{"n_layer": 12, "d_model": 96, "n_head": 3, "n_kv_head": 3, "head_dim": 32, "d_mlp": 256, "vocab_size": 3822, "activation": "geglu", "norm": "rmsnorm", "norm_place": "peri", "norm_eps": 1e-05, "positions": "rope", "rope_base": 10000.0, "rope_fraction": 1.0, "qk_norm": false, "attn_scale": 0.177, "bias": "none", "tie_embeddings": true, "parallel_block": false, "extras": ["capped logits"], "init": "uniform", "init_std_qkv": 0.0599, "init_std_o": 0.0122, "init_std_up": 0.0599, "init_std_down": 0.00749, "optimizer": "muon", "lr": 0.00583, "lr_mult_o": 1.5, "lr_mult_down": 0.7, "beta1": 0.93, "lr_head": 0.00861, "grad_clip": 0.5, "warmup_steps": 200, "schedule": "wsd", "decay_fraction": 0.864, "decay_shape": "sqrt", "final_lr_fraction": 0.0, "batch_tokens": 8192, "seq_len": 384, "doc_mask": true, "train_tokens": 89550000, "steps": 10932, "dataset": "wikipedia_en"}
Each number is 50 + 10 x the weight over its row's rms, rounded and kept within 0 to 99. Layers, rows and columns count from 0. The size before them is the row's rms in percent of the matrix's.

# layer 2 MLP down (transposed), 256x96, rms 0.0542, rows 147-151, columns 0-95
113:34 38 52 26 28 57 47 32 61 53 68 43 47 51 32 37 53 40 60 43 60 53 55 62 40 27 45 54 73 62 48 45 52 37 49 54 50 59 46 50 47 59 59 63 50 62 51 54 31 57 49 57 40 37 35 51 48 48 49 63 66 50 56 53 48 54 30 57 65 49 50 59 44 56 70 51 42 45 43 45 47 57 34 65 54 43 46 52 62 53 35 47 48 57 57 46
049:53 57 50 51 66 54 51 57 61 38 38 51 53 37 56 61 43 38 58 47 35 65 41 55 47 55 55 55 40 68 42 45 50 33 50 62 46 50 53 35 57 47 58 56 54 63 53 45 48 57 51 42 41 28 61 49 53 65 57 43 54 53 38 63 37 46 58 41 59 71 55 70 67 37 59 32 31 47 44 56 38 51 50 67 52 41 67 32 49 45 36 57 32 40 46 40
101:45 34 59 43 57 56 58 49 64 53 55 54 53 47 67 48 55 57 43 55 45 48 63 55 64 60 38 53 67 38 58 61 37 63 36 32 55 60 41 52 47 65 33 54 31 52 37 55 37 62 49 51 63 43 41 48 62 45 58 42 68 39 60 34 31 40 24 63 40 56 50 44 55 48 54 41 49 57 38 54 54 61 54 54 65 54 56 61 54 67 41 60 49 45 41 35
103:53 58 43 52 44 45 63 38 41 55 60 43 42 51 41 72 52 69 56 56 62 58 47 53 44 54 56 68 38 40 42 47 57 50 60 50 36 46 37 73 61 52 48 59 44 59 49 36 50 51 41 47 45 36 44 67 51 65 49 48 60 40 30 60 65 46 59 33 45 54 58 43 25 61 47 40 37 59 59 70 59 42 46 45 57 38 43 63 50 42 42 49 41 37 56 35
069:29 40 65 44 74 57 39 54 65 34 48 38 49 50 49 77 51 46 50 50 42 69 47 61 49 52 38 36 43 45 55 44 45 57 48 41 53 62 43 51 60 45 44 38 57 52 49 44 51 56 67 66 61 42 72 67 49 59 36 58 54 55 43 39 53 50 54 41 73 53 47 62 40 55 45 38 56 59 44 44 43 50 42 56 65 42 54 54 55 44 50 59 34 29 43 64
# layer 2 MLP gate, 256x96, rms 0.147, rows 148-152, columns 0-95
049:46 50 49 41 66 45 69 58 55 50 59 55 64 50 64 50 45 60 52 47 51 47 34 51 48 53 46 62 36 44 63 55 45 52 58 51 33 41 53 24 48 42 66 51 67 54 57 52 40 35 55 61 49 55 46 46 25 39 57 57 64 63 38 63 65 32 40 58 42 51 61 41 38 45 26 47 63 58 44 56 64 63 36 54 55 34 41 55 49 48 52 47 53 39 56 34
101:33 57 42 72 57 47 29 55 25 56 51 49 43 73 51 58 40 46 57 50 56 45 35 49 48 31 52 43 40 59 55 59 48 44 38 32 45 45 47 57 52 48 72 45 64 50 54 51 67 40 40 40 42 54 59 38 42 43 48 71 49 63 50 55 53 50 59 51 51 42 62 57 33 44 62 47 57 39 53 46 46 55 25 58 37 38 55 34 51 51 65 52 61 47 48 44
089:57 55 43 55 30 51 62 31 55 59 59 27 48 42 43 57 61 60 52 59 43 65 56 38 43 55 42 67 53 48 37 57 52 46 47 57 47 45 41 90 76 69 55 50 44 55 41 51 59 57 31 56 50 44 46 67 46 48 49 53 59 44 36 54 37 48 53 41 59 45 47 49 47 49 62 43 60 46 41 49 52 51 57 46 68 49 43 41 34 47 40 49 53 57 47 33
058:43 35 58 61 57 54 27 56 44 29 59 42 52 54 56 36 47 61 60 31 31 64 46 42 50 47 38 45 40 52 45 37 57 53 49 45 48 43 63 53 46 54 39 51 57 28 52 59 50 59 36 67 51 53 45 39 48 59 39 55 48 61 56 51 60 45 59 61 51 47 60 44 46 57 29 66 55 50 59 65 44 59 44 41 57 44 27 26 48 55 69 53 53 47 62 38
101:42 32 29 60 47 38 41 57 46 49 63 53 73 45 42 57 71 44 50 53 57 49 54 46 62 60 53 59 64 51 49 51 34 39 65 36 54 59 47 63 54 51 30 62 51 61 62 39 70 56 61 71 59 50 53 62 45 41 52 56 46 48 55 43 67 40 53 46 55 59 37 58 44 43 38 64 37 61 49 46 44 62 52 71 50 58 68 46 55 48 41 56 42 62 57 45
# layer 2 MLP up, 256x96, rms 0.14, rows 148-152, columns 0-95
049:56 48 64 37 41 55 47 48 51 40 54 34 53 43 52 40 38 48 43 34 59 37 51 43 52 57 54 65 42 71 72 51 51 61 57 65 41 42 62 44 60 38 41 55 54 34 49 42 33 55 51 60 47 33 45 52 48 48 46 45 53 48 53 49 49 46 26 59 50 47 63 39 45 54 33 37 54 50 58 41 67 44 35 57 68 40 59 30 45 47 56 62 46 32 49 27
109:47 61 53 46 46 56 41 46 36 55 40 37 48 76 29 58 32 49 52 68 53 56 33 47 38 54 35 44 32 58 40 45 68 52 52 55 41 37 54 52 49 49 54 46 57 64 56 50 60 48 47 48 59 45 52 28 29 64 52 61 40 69 44 50 54 50 50 29 42 61 44 54 58 51 55 65 40 50 54 57 50 57 45 40 42 29 57 46 51 49 49 35 47 56 73 55
110:53 45 43 42 46 61 48 60 59 43 41 53 48 51 46 32 48 36 48 58 38 42 58 31 47 49 54 28 52 66 44 49 47 47 44 58 63 58 62 40 44 65 67 29 54 55 40 63 41 49 45 46 65 55 64 49 50 40 55 54 42 52 51 45 29 57 36 46 59 41 51 47 70 49 65 63 76 47 34 37 39 54 63 42 66 65 50 42 53 55 40 50 66 63 53 46
068:28 39 50 49 75 58 37 61 50 33 57 47 60 51 51 49 46 53 57 54 39 66 50 64 45 52 33 31 57 54 55 44 54 63 49 45 61 49 38 42 58 48 34 29 60 42 36 41 45 56 57 62 69 52 63 53 32 65 48 61 48 46 41 40 55 30 51 56 49 41 58 38 48 60 30 54 63 53 54 43 38 60 39 67 45 53 41 40 54 54 58 54 60 48 44 60
088:53 43 59 69 46 47 66 53 48 46 61 47 63 62 54 66 39 40 53 43 64 69 45 46 63 63 54 59 61 50 58 39 45 31 57 35 62 64 47 76 70 49 46 57 49 47 48 45 64 50 45 63 66 52 46 57 49 49 43 50 72 50 50 44 52 52 56 57 52 61 47 69 32 44 47 58 43 52 44 29 59 46 64 57 59 49 34 63 56 56 40 58 39 43 67 50